Weights of a small GPT-style language model, trained from scratch on English Wikipedia.
Training: a variant of Muon for these matrices, 434M tokens, 6621 steps.
Each number is 128 + 24 x the weight over its row's rms, rounded and kept within 0 to 255. Layers, rows and columns count from 0. Numbers have three digits each. The size before them is the row's rms in percent of the matrix's.

# layer 3 MLP up, 1280x320, rms 0.0984, rows 88-174, columns 80-159
102:114114162149114158125126121146143146139182161111132111092152131116160118156142157087106150106147102169134113149154123192141133121096127153082119117084142135122124113139134161125135124128158138129132165120119139153155132082107092132112108124
087:162108102164127080156072113205079105121102163134132092184149124111151119114091162125149146150108146137134135158131127145138083123146111083136131106099110131083139134133150133119135154112143147134164126095116117151147120118142102166149130110
103:157175179106183155158151099130139132087128148122142110182185077147123151065082129138141106151122173140122121119126099111146071132134103156128126103136126149170123133138139136120089087159128134126134187132105125129136117126112185113095146124
104:093145117157071077152125110129105117141111098147102144128136093130155116114139172098108116186116129093112115083128108119167130130111131076150084133142092126120102176151128127117181103122094153164088131108162101127148114161157160123124144148
098:117088096104136081147110081134169107139107091108123176100167132128148142158136155147147116122111144146102134105102133118193124073129131168122158159123152119128137126150107148134150126162098099102108153083124120111111086140130112110158107144
104:110134115153126123125121146127109119160127088148039131100069109145123133139108134094153151156080134155132147123112111127134149134146136118107120146148121148114108204139094128101082134080133152116085096111126108147114122155054160126121141161
097:141122135124167163161167129171164123121156143110132123132126122145090148149095115092140133116117112126186102142123115079169118112159108169107140147114135094124143139149128122088153119087112135091136153134133116146146148124131104128131070153
097:127116161101134121131150118142124151139125113127149189115107105104088126082151119152085099127119144139100119161067118099146123144130174143188112150117147145122138149113137137157146167121139124144082125146151110073119144097133123071165109089
101:096130100140106204114127142118104109096094099092133094125141096149127123096177071119146140148106120129100136154131121133139151125147133145095080119161117116073085133146122102108157088161117114147130080139151137141112146131154129126145125146
111:145126139147112145113133133134182116131123083161130128106131158149143116111108099161151110085108092144110175151156137143122123111122099127145112091126147130112148100129102141141138111138107140116157107099080136151144073112129096122146154141
094:086115157178135107097165111122123146128153128136121141146086109086133111115158114115146110171138118139111167110124110086137087115157123104131135139135113144118117149136127091121203140131114175138150076103133132132187126147135140130086111091
101:125154121083107135138111140138141123130173124142138104120141112103162185120120099151140088118136125117136127102149120097139137119117181153113130137097144100089137100140121135157127111107181146125108131161145142120101103158091097067146120112
100:099098144144112128150144102128108137142137092151131126097097128146124092118139109114128132143098167171096104127165142117140096115137132157118166099094128127093108090130151097077132147088139140161152153093130091156090110150151097134109128133
110:114163097190093119154082076140149078133139121145119177090092118112081114090144094107117109145115172139120147155121143115126156120122109107152156158128133111126140107095153118127124116128193130113133102107113109134116118133082161106181155137
092:137101176089130116136148139118146135122109104157141140101141123107141139108121145116137098137118126112137149125112131143086112088141124118116126117122149174113125161103084157114154099062145113136103097124124119137184143114124111092149138159
092:120102158118129123105128137153107124126092130120115130121117119128123093117118097112110137089183108119150156110139160099139109134126144167131139114091131164154163113131107130088097112146138156143105129163120113156132097156126122139143143114
101:128117096144136099149101141137114147120169137168133116115130127087132144127187142124135134121139124128163124119124117138130161122089116125167136137135143153118107114108091114160091117135167127163113134144082123149127120141153112090109065112
086:113091183126153122101167093144114116134177151135125132101137117176193131136131097101144129133128082139114145080122103132155091108136116156111146078151124112129101109143062125094110140082139168137152121109138122124123108122121155139099149122
090:157130114131090110131098181150115138114183136137160123123087158115137149150154135151144121127139145142144143168158103177147131145146162131167141129134071133109126136112128099094113123124153156126176130130150108147104115141120149118152102078
091:123121118132151091166145118107136135131133127121130142127137184134134130121139151134122132158090150102122097116145138135172160097132148102131124125117127088116149119155085154090122132125109186114130058132115164148137111053160146146103151100
100:125135091101120148121107094116143140133098141127129125119159141137115083128127172117137093114142138130116167127123138138136174109124147149147143154163118127121137173126115107185154153106111135132088140112115159078107159117132152092102103104
089:117163130114109132133124106132085115123095123126152141121170148133121111106130170101104153146129099136125121128089108161140139139130097107085105126158119138130065077111101108144093097161113136120118108143155114137122107151136163138101138142
097:128098128126125107155138124157112128122118130131133117161131120114080120090136140133147120111078125104126126093153095111135119162119142108120151114143140102086125140134134127116124125121148148135087122121089116105093115108136126098145136135
101:131138131166153177125175114153122100110143102126108163119154141101140120101125157075115133108108125097086131133111129123102137090124153133101115126142157161107102121115115116159077125117137132123078136128077122084150114114125109143122170131
096:133135179150166147164148094175091112101148107129120102165133149123146125126167120102135146120122132083103170178127114144136123114136148117094098127159105144133132129088118095118111135111107117133168131104148114101146155133152113100151155088
093:128145138098175142143142148160152143171170139125149146177104188152133133100123124063134117093102111138102096128117127133191133124125135079147143135105128121125102127106086115144128103156131144130138136091137138139089128127115116152106126126
099:095082147106120096105121131177107194114130107108122166146142173130164149134143143169163093149123160126087115123068123118126112063118121112157085107143115115103100107155103170113116123124135137082176169115123144116095116159119125099178140119
102:164114142132110144143121099112163098112137126122100119145140155159132165152113150121126154104135123155089138181127125130128124086088128072144118070126095156138095122116164144115117152110151137128129152122111119106123138079148137126162104143
103:120126094170131069125136097131122121111110115111113141143109128125152082114120088177095130136119158150128096104105151125081105139090130113120171125114129135146124110110117161122177119117121156146141138093126142157136112141126147106184150127
100:088076110127158138114182170131158144135072116152122126172089137097124161112144108109177103124140138096137165117091118117114159081128106127072130136150105131111122115141159120118143119143126125146157109123119161125116133144126125104133093112
099:152104126095133125140075166129112122091084135122156158143118118101122104165170142096129121153103118141146162125102144124109134135134100115173140146119118135111082140172110100112094136121099142075139128092143107088105133104124102116133155116
100:098095136123119130120093145121115138166169150102125120089153113114156140128096138065130129162111119150151176134097137096122146107127118099098124152140112115132027153136181101120147130105122142100134089072117148135133122097120105127127121149
099:117150125100100173189091087114101095121149102133165128117100135116092135093120117072120095092162120120107142145128132145122126102116125093120114148112115099136107144115180136138126131177128117109150132166118123155154121163121093101139080140
095:152129111130118098111136121137140133159148145153120137125175141160139149084154133159121103158118111152142138144145122157107116124130132107144104090133146136118142105106142109137133100130094093142140115090108103152109123100149150137112106103
103:128131081110071103113079102172113106137136145106129163100108145106163144101120153134135140113090143162159122103104133105118114103129101125139113156143150120137154196151133096129140155149101085101118092108155130133093122156100115144128131118
094:141162126116135106119149113116120140099174075166109184177110154146139121145132126111113164122133160152121090138110105132161120086118162111135157133107108154133117132122092144140095144103141107141163120092125154133108169113131116133160129180
099:103132118145123123113088113133131147143153102139086084123140146100140120112092142122125119163122147115097139103119119111113127137122126069113123134116131060147096116083145148113124090111105143153139143144154150141105146102142157116159136120
090:132184155148113101141139110113088173161175087137092090136146136117124136119108132118141107096139139105131091143152121162132107129077151154120091161130092149078092105142100159111167090138084118131143138157152161105142117125123099139143121122
102:128137139119117080139147132131132126114137096149111162091142122131153131155124161111127097164149144126090135176112113151105104115144154118162122126132122127142116131124110146187096117100133148111121185160104112102115156119149116119166178134
109:104161105173132129116108117160113122100101109181131152184102141137114133153117125081153141159117104142160116097112079151134174136149114168131172107165114098161127143133104090085123112115164138148151147137122152163127121161091127129129152152
103:163131202104088094120158138081141145108091116105115123113109148095134097118147143093103112110122120161093115113111074170136139147143162116159118135123130114139144110114154093120140121113128141076127162081119117154122123095157127131081137108
102:142112152157149158129156158127147121132140156157094105111142097122161147131161135123152163132118104122101112123057104104128151117100123141153107189153115121157104097118104127145119091168179099150174148114108164127158099127104139105127160161
093:094123175142096083114146130127126092145073151110111144127051147118110139117137147153134130118109152169136109085153114169120142120132096133160107150119133171120145130161125137121158164128121109111132102136109113132124114120101068123158124170
102:160127134101170154100137121124113135121130142142095096124145168126133155130173145144148150124136104154128079098152150131143134108122140120106145112157149131130132097104102131087150108103150183119118134116162135135097120147097129117101137125
105:122141138128135115150125138130145115150143122146117163145122123158113123114156080148097108139144133123151165153148086119137104155137112106166153203139135124139175146156108126135139124137102128118130144067138169131107124169136127100117117134
096:125142134168140107131149115102160118091148118116114134150151159108152156109148130144169124151146140110110167111115153135103156131116123126089091152125112086117157132179115127137127089088124182107118141156109187119125133108085153150124100112
100:115123103096090129156116138105123115135142134155110149152190123134159167115127139153137128120099114147183085104126134103154105084123133091183145150117142106134113121116137167120121145127081160124093155133170175157100096102123111173135128102
101:157108087121112103141142150135143120119098137109124078115106122146113106104112116092134112102113121115106102079139116137112165125172153166126132093125125138112147108156113122116149117090131075124125165174102144093162081094097148086161138116
102:131125128125147150103093113118146113115082092131156091112144159157109119128122134164121142120129171103115151170120145135123174123148112130124150158096125114114109129148093095173108122151124133162136101169127143117149089115164138104070126093
102:179132190116154117123150098094113126095122140115139131157120141074116114103205123161135116118178126163138102133108137125129147124122149149111150153105106127158205118112135126146141115130141152121130110107142095131095176101087153134088096108
108:110103134142142133134141131188125125101090150111081165119126143150120118149162116131144115112134109093152171160111124114159112088135153136123143153139110145097140123181129133166084146090159124071130162123160101196149171115142139116092099123
104:107105116128123116151138114149162124106107136124106142095143129087123087112172139153123151135093118124112162145146120094138136113116080162152130117120148142110094139140104129118122102093111143126155134129116060108101107122132123126113155074
093:136155153129140152150129141177155121130163136123138125163106154093148123153125130153124151114123163109128090127147127112122165125136070083129172115121089170137151180095119147139097110125135131133138133130098084143125134133147138139122147121
095:121107115124121135146116133146087164114144147162081142149106138158147123120159156126149123139095129129139071089135155152113159110085125158152109114121111113118085107188144167140107150148110151138144129102117117130158081131121147125130121113
098:153131154160138142147130082113125145117116163145094095127108113156082137118130138118127171117108104137133103128125143132138123109119108120157109104176127123038129137147140105133116106144136152126168134072140143179145126150176165157121104079
098:091141130166099122133107154102175170145131120154108131109144103141157135112151121143074104087120093111082154143098115146106096150128120108128135137142147098092121104117128097109116114182169160134140122145126081148087126148164156154119138158
092:153174116158143148150116125128123116178120105093099130105130114102168133137141121115135123120138114143124116131151143133099121142152154142126132158107156130106103106111149142130107088085104111147125110081080122135095111118149114120112124138
098:126166134103088163124112103167135141150102134128120121095172145144139115124146156121144157110148127166148101085132095106110099112152153144119109145111140155145101141150128119139126111121097114063125141120126101139111080132166127088138105160
104:118141119147107163114120123096088095096120123143107112137120089095156167161121099094089114117123129103136117111109149139130133137133178140130162089155148109109149131102125140119124137150151175162133137099130175102149125168139133127090114168
104:113104143126125152140114053094124143189107090145146155093123130176133131124071123129128107118141129122094125118079113123092151176102139126148178155166138121177121114119114131092110140170136130152169162122140139132144150094120150092106103121
109:118147135131068117142156159147091155147097097169117117091117133182131130101110109102148150141104116148077093129110107209128146123098153163101123123127110117077111084117118135093131129124141185122119107146134138146128103104151127149113074128
087:128099127117144163120124114142157108126084142140124107136098121129146118066149054102135112168124183142112133130124131124150128156111105153149126143145134142133111114088110134105125160152119115126122148130118130141153155113075123132134104148
111:114186121121188136110135088155111127135128158116103122118131095117149121134122137124100103103108128141163124125119149134118166168146162145147173150123101108080113116094182120091093160086119114180126078132137122172134150127140138120099116124
096:136098131179154151153159151128120126143137138120165129168104094140111117092124108135162143181087142145088130131142133173107075159119096148132113098090159137187138156137125123122140128183122159130152168147171124096137124107137123115135152129
095:123185132112153150150081119081184111152110100127129130137099132137145147103092117145148132123128131123121107172155139120094132154156135085130146147101159100104135127101092140091134113128145081116132154132100120131146148113112144116109127084
099:120103107130134135117114124104133132098183142161125127108119161126091121173138112127144109112123116121134081141133129129128147083136171172132117154105084122149146101077132165139116099128101123120097113122093138169132109152164101122091184152
102:144112130089123140118149119118131105109140113116123126160168114107143122130107103120151146118101132144109119118110108144120113089142159137113089150145125171129133146147104131154110175103166112117135114170119133128139111166122127122115162192
103:112150114127153158129125096141112118117148146115168151168166130110128123138108105132097138111131118110133075172142121140172170133126113133172114121127121148150093140156158132116117135111134096116115165140124097137133124120142086155122113120
104:145209157121118131129113123137124152132120099135124136099143109117132134127121172124119186124145146097073152143153094138135128126113095086143121155157148143098143160119128138090120137102150102075111108125123124143098119124140118092058120119
102:144084102134143140161110170157100110106122159121149153141160068117129145121161117124113202119151156193136098131111121132152116109137092100150130085155132131093099120144135143115150139100145143124117115083171133160178092172131101109079106119
105:095106095165107154099120127162138119128102096074087138091139134146179118120112133166095163162148112107155117114125140098115125122153091099092145144133082132117130110134169145137129146079110141146108145126102136117150152108132109109113116093
104:143166142131145114104090124131152192194134100170152171109140206121130107124130123117109129156132105146107126147142161129140123156077154103129098119125176096126172134124125153167175081164127123127150127098104080128103181128107131110109132115
090:175106158121121091137125123108130101131137128154139158155112115128147125156104108147161137163121156123170101148142130147127173128095181113160159118093117114077127114108159110125105116115178124174145135132102142137110130091141155132131073144
101:089121154126192115164097099117151148118145140129127176168116123143156141162151087141097087131122160155117143125081188106128113103124109120129150127133098118102143140134130123153155121083145101129129143084117112104147122101113162130128125114
101:108174117130137162143102148118110135122129114162148095164138166101109173132112150151101162122135163121153107145119151190137115130129169107126158114113131062159098109123116104120092128130165135123091114119117101123148159120086155129120100182
108:108149177171125168071118159168148102112116105109138114125113170158151116105112135135138130156141154151156146133151118132124139112151155093127141137093158119098120167106130123161125127068103150098120070132105096118106114174135124139091116118
110:099105136078111131113127121123105116142082109104149128154112167143108090132156127163103107130115138122148162114145133111113146126100137178086150111139122114099119166100137143181131141115175148134137138119162148146108122133093101108119138183
087:148155120106129140155177132136124105106087161102134117100144119136122144130124119161099069110108145094148148114107097155141082141159139123086159121144144142137058121141096139163142121105159129108130120120110089111117069114147093109145108158
090:126155113119140094111156095121118115129156117132137126133153164144105187112099108116118130159107110120119143126085147132115129088133148085138140137147132095123092143162179100135170144097088178141122140152071081121138109159141142149075060138
094:138134152151171129128131122134099129126135124156097117137152120133126109127097102159137126089105148140127171118099157100102135114106075088143153155106174129147151131102120121184085118124126110133120121098131129149121128101148129133155150145
099:123116110118123119102135151138127190193124141118127099096119179147153111146143111075112105109181165098108058091161082150152089154123135154131127120137103112105087104122121162112137124116132151134148162106120152147129116108158116135115097122
099:173146097184146155154147160102145091155164100124120090165137118082145140112112131114136139070131137147156103086112121139153135109144120121170142135123118109105123118083082129131150149122143129120124138115098136117131148123154139104123128136
101:107141094115107168151112118151175096131156152146160126129115093081143117090097092123138142146136137143098166129131086153135115101146145089153098194131119096099142185119162180155130151146130136132161134121126174106110124142118153107086087115
102:148095183125116091099136111107093148165169119126125111130162108169107143144151138137156108099160136107107135139143083151117138118129172093106129126135084105141123115130150093102102152110142130140144131097123124147124120128135151103154110128
101:173091115102137120144094119164159150109132118135127130111104120114125158153141162132131120135074108138127112125084106104066117114115136113142124145120126081147160100141112120118102140118116087140138136110081144174101133154129110134156108111
093:125095142158135077096158115101173143097141134105157133127049115094122130076128141168145134141177128140132147093111131091120141123148087120122143135123101141094114152138118139135126125150171137122127111078105074128126140111115141136138135107
098:136113153102140117137138107126128081138133123103160087126071148140136137063088109121179109127152136112124182159119135115176120133121156105157125128116132126129117123162139092153118098119097110124162146109127088202117140118169125101146112131
# layer 3 MLP down (transposed), 1280x320, rms 0.0464, rows 88-173, columns 80-159
105:145105123156093149115102125128161184153110148072111137112166116136138121146165084148126171097095144161124113168125118139115107153110129112155111131113091147079140106106113121115180125133111156130127153149115093093129148105093181094105082119
098:109089159110106171104177129111172112160130105150089125180103122083163123145128155134121084110122135079122147137139123110145148151118135139097159192134143146146168124140124126156106118094121125092139107130138157094153138138130140131156139115
108:108160140097131191163107140127115109110113145137133117160104140157121153089132081119156092123117157151158141145140110125171166102119153143175152106135140141137203124137127155101135114128117071110179111105093114086145127117162141144126091086
093:109145143151160108109126167135137099102167087114130151132156202139093146141127141130092135140153131122119110115133140141110081161147122133109114111120157098093119150123122093158146159128152093122107139101120143138136142128107143143140111164
091:113114159114124095133157142152161124081116136090137133093136107143115110138118147125119105134143156128103132165119114094183143173114130134124116134098144148103137125124073116110136146154135120149092139153108155126169147070122116169139147115
099:143133122126143137104133108088155186102131117114140134130106164104113124166095129148106116128132153136117147124100142123107146126129106141142070133145107119123104091134157146116089128142128181119104147100148137135115093143116109092130135161
094:110102069149112124152125108118145113134147143104134136085102121181095114150117142146090117110145129163100103147109122126099103099118136107156138119120158111137128120093153163092144137130139122137142148156096119109107172182100094127167124157
100:131130105122100099082124117114124114103138173157098092086203160140139109120131121125156128152168172083138113107156169120130176127157109155109117151077143119097171146125109163111149102150099141093117109130152151163131136114215108148091169160
095:122106128145093112091132152152111124170099151095124110149132064127101164152123130137126113129121117165123119103173149152106153141149105099164136145151125055134158100137139129133131091152119108138097107138147105151130098109139133133097136107
110:151155139114128199101103130097170113131142122154141106098130173130119117113145136137117095121097099130145110145127129114125116120104126127086121104069125138142146091127120157144145126087101116160088098144066158117162078094187141150153166111
092:113139150169130121099151123109161139118135149148116135121123150135110086150119126117104133128129163116111154110101127116187144120158136138141150113135123155056155139110141130137126137138143108157133101126146144136158114154098174068085136128
108:128170081127159130121129086163125123175167121157109115130144110138164107133160114157172096110140122127136151137136142128099109129138191131150140150114158125107130075162093161146094122143150135136143094135116133128135112151085125102096109130
091:119135115119095112110136141097140140127116121138103154102121136119161139133147139120146134145135111093152143069116154140087130147126105129168099125127127108139134168094137159180149184145110160129145098128126114154114134133163130096105134135
115:139155138162121197117090160127149176173154096137136129108143133137145135102148097096136103120146154166142201156154114130109124128191105129144161122112135109099098113139132118131109088087124110141129146084129108147126107128146079157168123108
104:152149117099117099064130125150133147177121146098116118123132116169101140162107105113149161126147157124177127126096174116102099106137141116138101138078116130116152102152098111162138140127147115138150122131143101155128177134126154119117092136
091:109114133140068104181138130113139146131116152132142132138151138122141164130131143160162156151099095108080140144131165122105130123151136105136127133147114150112109134111173089149147165085117118114145122123089132159164157108169094148109078127
097:127130106108136134113097111123107095105105142132159126123145078137091076139140167111133081094187162162112113122168134142147092131065132122119127142144123127151089147158138121098134104145134119078094177147175102125139143141140122096138120159
090:149104101078102132177105134161167159094120139113174141128151185147077128117115151153127110150138140154146125157100152101147136113069123101161120118145146159104123144111158164120125133095095081135160152124136135110091112166178121135110098152
105:081116160155133149112086076103140124130105135105097144151178162144142131124121149121130130110102138142116145136141139107124129135125103142101145134180119099131146116113128126153157126139154118131089204145164119104123124113186113110101149170
092:115150170137079127125124117125147124103141131093148124146154067148079086121120136134105176074147159136128126097128115160126116133123101121131130089129160110125168172165152156159105190122075147172137115147133170153104155173112136155133147098
097:133151089129122151124122164156099145109123196128156113112132131131119098098127100093143118156103135095127111129097125111112113113166118139157125135140122102142121100117149145151109118138165112151123097143110124113100140128163092172078100122
097:142151122155158149107142160128132139161111114142124111127168097125127079202139135125089113148118103148145124083125140155151124155125091125194132112146132118113170147133150099142122135080114183104115120104076073158130118107109113114141101082
116:080089096120147100126151176119116126121088125142120102111087113075121131079145146112130109108161127191094070136085127197123147140158142109126086124153155092111133109114117105145158117140128129147142217090147091100133147108166117129114124144
105:147044154157081139115137109110104127150147129141118140140120118140152077158168113134089136117090150089083113114152141123120120135127126118152130123153148177124114097098137096131177136162102194149108154138137116128159110118141121147148081135
107:128128119104163104117145116108133121140120145128117094115121123126169067143155129113129118138120105170173124084145125126121172145102158122109098112137122089144137162112142080146090136118112135106185112133141143134140108138170105135138146110
102:133162139147136072143144107123131133117106119187141117092093152145155109163129108127127143152138136109084133095114115103197142107113150149167144114154117151097130196103150099119153150144145155143124127122103103120103151133166160128156137166
099:141154125130147068112144123101159150133093130115130140158143080141117117143139138126140153135173096099110136140097124110128160104144148117091136129133146088128102140124077124120131160133086145142134163147164107149113126125114129141120179127
093:134126142114124160122117121140130084153188122136112096135150115109139089129097112160154122091165068154129147123139118149080102120114162125167154118150138153144059145155114141103142153148141130134108127121090104155163138116137146130150124093
099:165140146150139170095159150126123166134133097125144093139162157103189199130100116115132093110131125123144120119164106139135091139171153154185132148150132150124112104154149119142096133145134147056137151140129119158116147100155120122076155075
092:154107128173119135129177131128105117142092107088121113169048082115141170124147167115115117154148139097143154128143178142103150114118120186136157082104120125118107094106134132121164095116165138116143117172134117123124115108161102087103165092
107:115120120151149020159154134105116146130083155116138144150139138165164133156114109180119153154124125096139108139154126114127098134119148135093120103136091115177124110104158191155151116120130145187125155088122127131123151126128150131107091110
100:088137166106109199123140093108144121086134076112131131130112127111109126140100067110105115137148143089132135090134132115121118109123091139101134157117111106148143121130183122156126110136136128096110141086183086118132141124102154131125159080
088:139097082136112147125109157102119114136101138158144183126131112147084122095080121132161145127180103110104148119145116113151127122067124115154177130113136117152078135083121117089109120186084143079127161149116118138168140145176101104141115083
093:113118125118134129137100156167094155097134097134112125122100128131122146109136117126120145125108155148121131119105167089152113139165118138084157158113141098130094138120154136150128138103131142125115140098122114116131170141107146130119082160
102:145126132131134083143146135132097119146109084101104120139128117160165157104118091148165183094125104154146063100135127088134115094065149128143153127145143119109096131156142101145103138150154120133170132107108123119151121115074142124075125100
092:099087133135166032158140169118099153111130152149106148132128159115124156148109116132144132135137120111142146136103107143131130148195106145127078142144123117113131104120143140114092108097128162141093128115098086145096112148151140122109099139
111:123114131130098099157156163175125120091126140146139144165131117151142139141102162051101139146141083130126121137161165148168125108183104094136149137123142114129095113147126102152116140141142140110121107081144109141153126094158092149113106117
101:091131104148118086097103124129165101097114163126123148103103153128126127125171158154118127129098103151123157100143137107137136148204108094132208129145194127168156128127130084164099137131129107118142127082086116101136147139114126126108144162
115:154120137157121214105120148127149156126111127126086136133101093118141168117114123155137106134162139134096102134167089159109138129137101092139101132152138121119109155128159157155114152129101149162131135117148144140118166144137153129136127108
107:130130123118103141157104121168114126137157096125153167162132136105126134156119122072135120102096115139119108132166084127094119158154106155137173099110137118141134147138146162116088140111147117141114133159102168129104134159134165118127073134
099:096170111103129127146119143108118100161161144156111146136130126136114165122144132138153147115130126145124119114143116110085101173101092079133151128084101120099126127135114165068105124127123130148120115121107104131140114128111103118134125128
098:151147124124128104103166123098135092147123141127085135092126099126088127092137170143145162142130123111100116111108104105156113130133133170162108113123149131110123128158135167170195089155135094117103139191153100113108098118174139124145169137
096:152138119122140130166132112147155150086135138133168106134139126121152127122142120137118129135137104162163147120136162170131154158170121143143092122099117136137128128092098166102138117128133098139109108136161104110155119138110079101103149129
107:104087124116139170113136146158144121123122175139121168122110122156116109058138106152128163128118137138091109134092136114104119160144145100131169127166155100121142156122138158127155131075131180150127145164092147146115166115082120123112116112
095:125143146107138084111163090139116092167145071139161117081141116096128122126102107130160144121134145116124130108090103108136113120174134069127149147138096133129122133109131136147140137138125145137146139130149122122097117155138148141141101156
088:110134072137092128123116106089112130121150125109110113122161122141107130123131116108128132153135166135123103110118126122129148159110115135136089101116110074134107106141127137105106134125108142132133167109179163100099125120095139120164169185
092:114124131128169147120138131106116165140122180117142118124139116117094122133174119112116099120162122161127151140111142132092147128157131130138127146147134161118139120157161081168110103125110133127160118128089131076106134100108137133117137181
102:132130123089175122115106136098125144169135135163111184135182125095121140122150164130133145142140115122133122156154139155148136114139100129118136130174133101087141153105107118132113113148103134162127110123128090153126124149117112134111152164
100:112122095100153119166103159103065153111089142133124160125121127160118118067138114172153115149109150167117123152112086088138083126171173083120135114119103152103155097131141117140138122135127129093191084184144141099115107154098122118138141107
105:188092174115143188133152115109109128097143116087076129124141141125122128092181132143110099120143148157170144135126133088139152135113159127125133135146096132122102104124118144129188106124125091138088126156135142137136158094107128120104167138
111:145124094146111125127123160124093104090112107124105114101139114117121136133115167172136079149143092109141154103140108144151096121088148129114104133105129148140124128111162140169096149062175119152087148111137128152115170123150132165134119130
110:119090163112101098137137117145147123100122130159107172151085123117111130151152140093126125094136089116129155136156130130167097093143103122132121112111134125174146117064134128144159136076136127091127124115133147150162169140146086112100135133
091:130157126108119135172130118177121132134114140150109111130064178119164119125163097099120133144109157153137129120167099141127145126140082105104132105149152122151127134117147144161142119104127130127127151152138106114082115134096116156113112136
102:115099155132115161148129119105195122109129124128142102085125113122082154135164083125107127129161128121123130158162165131091120126143088126087109173079135128126191154115134131160108136093127114154109134118117130110128100144135138127136154131
091:129106121103141101114252130110109119146106124127123142141123129126166119111127124155170126182141125157140081132115113127165133142108164152105135132100162123135124143132110098162119145098143082144111121149104082110069119150115121114103121163
089:125168128118144122121097102126118090147154116082160116137123122136113137141091145101108138137116162143115117128168130087159154121116160159085153123107136111127155134169142107105157138120101100139165130128124119098153135133211119137150137132
101:126142146120106119174115134101136168113142166120085165124185150132159102124117100124127160123152091147159102096112180114159122129132161119104125131126155128114155107111127171108128142123090137135109145139141151103156135156135104108161140121
103:074144093177137144146157136139119119182135080118151137136091134117141117168129129176114122108175152135098128101111086125098128111161159118138139154143168108125122101159124136103158093164144130122146100102106142112127136171131172163111125106
085:125101090155143160147114153138121161072070132121140114127132119177125118129122116125165104149177120097098129093098128117147138098110099134179135140107164115141108147115135123130156145148126112092109156092118113144086088143129098132097151134
109:109115110130095133133124096123171116132103111118177123121099105150149098150091152109076118146153131133139124057095118099129152126070132139105142107125087110163132130134083099118056134115123132136124130137113091124130155172108109138118086121
100:144143147154194122092161124129098122107138096131125117112185113115120130121124136154129183110091125125116125091175153139158122104104156144126084117117169167110111131144146088145121148177116139163113125148139142166093129119154130168119128107
099:163143107136082069123119138122158125112102143147128138125109134134087087145148176092121108091121134088162113154129143153111105098150110088150112130121150120123147135103110175114110114107126156182122108128076148120142101151162112115118159148
111:106134129089156192129147149135117132131105164176104120135162106095146130116126195119170147112102108132146126083158146170111136158098113119146133118095103119140107149105178148099123125174130138145088125152122119188127143120086119104137130131
089:150121174152162068104144147134135133117140126131139112152143144155116139139148118139172124135137143116109157135127150096115115124099104179144128121173105109123136113107153138115175139133129156103092109134102140118174136141114140137110141180
094:149069139135088082125107136170115108144140133117132159154097180162136145144155111127096157112138136138113074099120100150163117101089117158155161144127149147149176137191187144077133118151167097095178126123128145143077146129099140154132130137
093:117096144131151167143103115097091160167127151133119100147112126149157132115129109170127107122148113083162179116170132101148087154123123091128115123105167131148122170147147083066117100059103110110130111124139120142116121179099181140124075117
105:106168142100117109132137105149137108152128104133123148154128134127164117143153134132163142129086153132110122149088152120112134110114104146150130130133096101140103065099132132129167109128163133136115098129126145099134107130090119160133133112
094:155123173109103143140102119149134098145158128105117085119110134135132123065118109132111119122110104098141148170096131093158095144146108150143138116104192136096159134101088123136129122152156082121147118146122111132144150159128097124105137110
111:108143145140145215114106109133128138130181119114108144144090158131138153109098115177110148114161121120103127080128126122158079122081100104124152115107137114186130147121114125177110098148102136141132152088138096058137154135163181080132133120
106:122114109113138133122120109115147145169155111115119114124151135134098182135160172115144151092148160165066122155100115125117152110118123127116149122131144130170102119143138098139155107125149106174139118086125116124134131118161101127133114147
104:136126134152126102150102140123152182120143096133143093149091065120088125091112149132146172166131132180097141154112157106159119127111130114111085127152147152128130147137157130081136138146136116105156175146084106143102096099092116127100112119
114:113106141159062164161128138128146071142090125128140128121126096122110077106118095158138158099073145148142097133108137156054125156166158112120134158132119139135102144132159120130160121134156157100108116138151094105173163111095131135143136128
091:058135136124165126145141168139077141118136130117118109090140130139174130146146127143138122101141106150136126127135144086130115118099111129146156127135093142138117116144166135144131127104136083173151143114088110144109144110066131147145150103
099:152159089157086061113172161121104111117137164108112079152117146101107130112153164093166125121130113141132083123130090134100103117107133156106161121111152080140109146147112119111107139149135176117155142129154134125113106154125119131125118116
115:147172135152128142134105152171115101147152124133128138115161113108137140120108169191093170118129147151120075142141138178093127125140210077119124109114160097162123111163140165156095111100158103127107161108147123093092169123095148111080120169
100:091105144113119084125166147188122123146165131144139111153108129165129166128123151129089146112113123145101138123111120141154077108119109122150122138137136142146153151114126118095189143066061126141118140139164137136147180127126075107112139130
100:110125120096102157152109153110073080166128138122150154137159108120076071141112148152149107133140126139150149113119116131139124084167179115119115110147114139142140125110118138164136129133132204145117101159129107084169066131128112121108105139
103:106116115159138092134109130155128139139121117147134105134119134146126083125112142106110121146153124135082173130133081134109174137097117120136099132068117100146187147127107129131113081154108137111133168152146129119097146145138168132139136140
096:140162100124119150119078139134149139122155130119124178137115098114140115153148126143128129097174122122136125128134144106146144154158089151109136132078099147094133100092071174100114119124138101139117128129170165138123131128139114126193172102
092:133135126101130118105145176128155153153099141164096149155125121084126077134110162140151143177107133095141094144105126137161186146140122156110095122115114104114104141108129116142128149119140113115133141156133144097104130129119115134111083125
095:154172127117139166112110134135152130117087149138115142139143134137098096080107126137127115070097114150115144161095115153126144127171094092158146098087082101162114110126098054168172148145157098150139113128139131088108118144103156112155093131
100:121176072161098154166132107083140124123132116145112139158124107090132168126115082097140152086110161168135106147094142137135129137148130116153158118136119141068094162088100142112101128153122137116095136195051154125121133124140126140135104108
100:158099093140089196171083146132128147139130175142113161129137140135149158115104166118181099141119144131130122133099074105117117089134103176128139126129123082130181124115141112132098152121133161131139163109055135110110136136091097170120134135
121:145136107157109076127140102109115159170104140111112155162130118185147078130158159137133153118103076098088178094167127109119126120125112135119119100123157090149073132115118111114107122216114126106132155142123107150141122157139154111128114129
089:117091126134190115160089067124154163166113158099120147168120171126127126108149112092119125122071076095090136104127122087124099152142110117137137135124151145103153112172118131098143150136100152111122127144127130142138120115088119113142143148
094:117145091099114110138111111137117149102123128146120140125175123163141140153171131108094133142070121150142088157172149161082144087192132120122117144135161138106134156091124104148119098113131162139171180090120122126127114132139149143105147107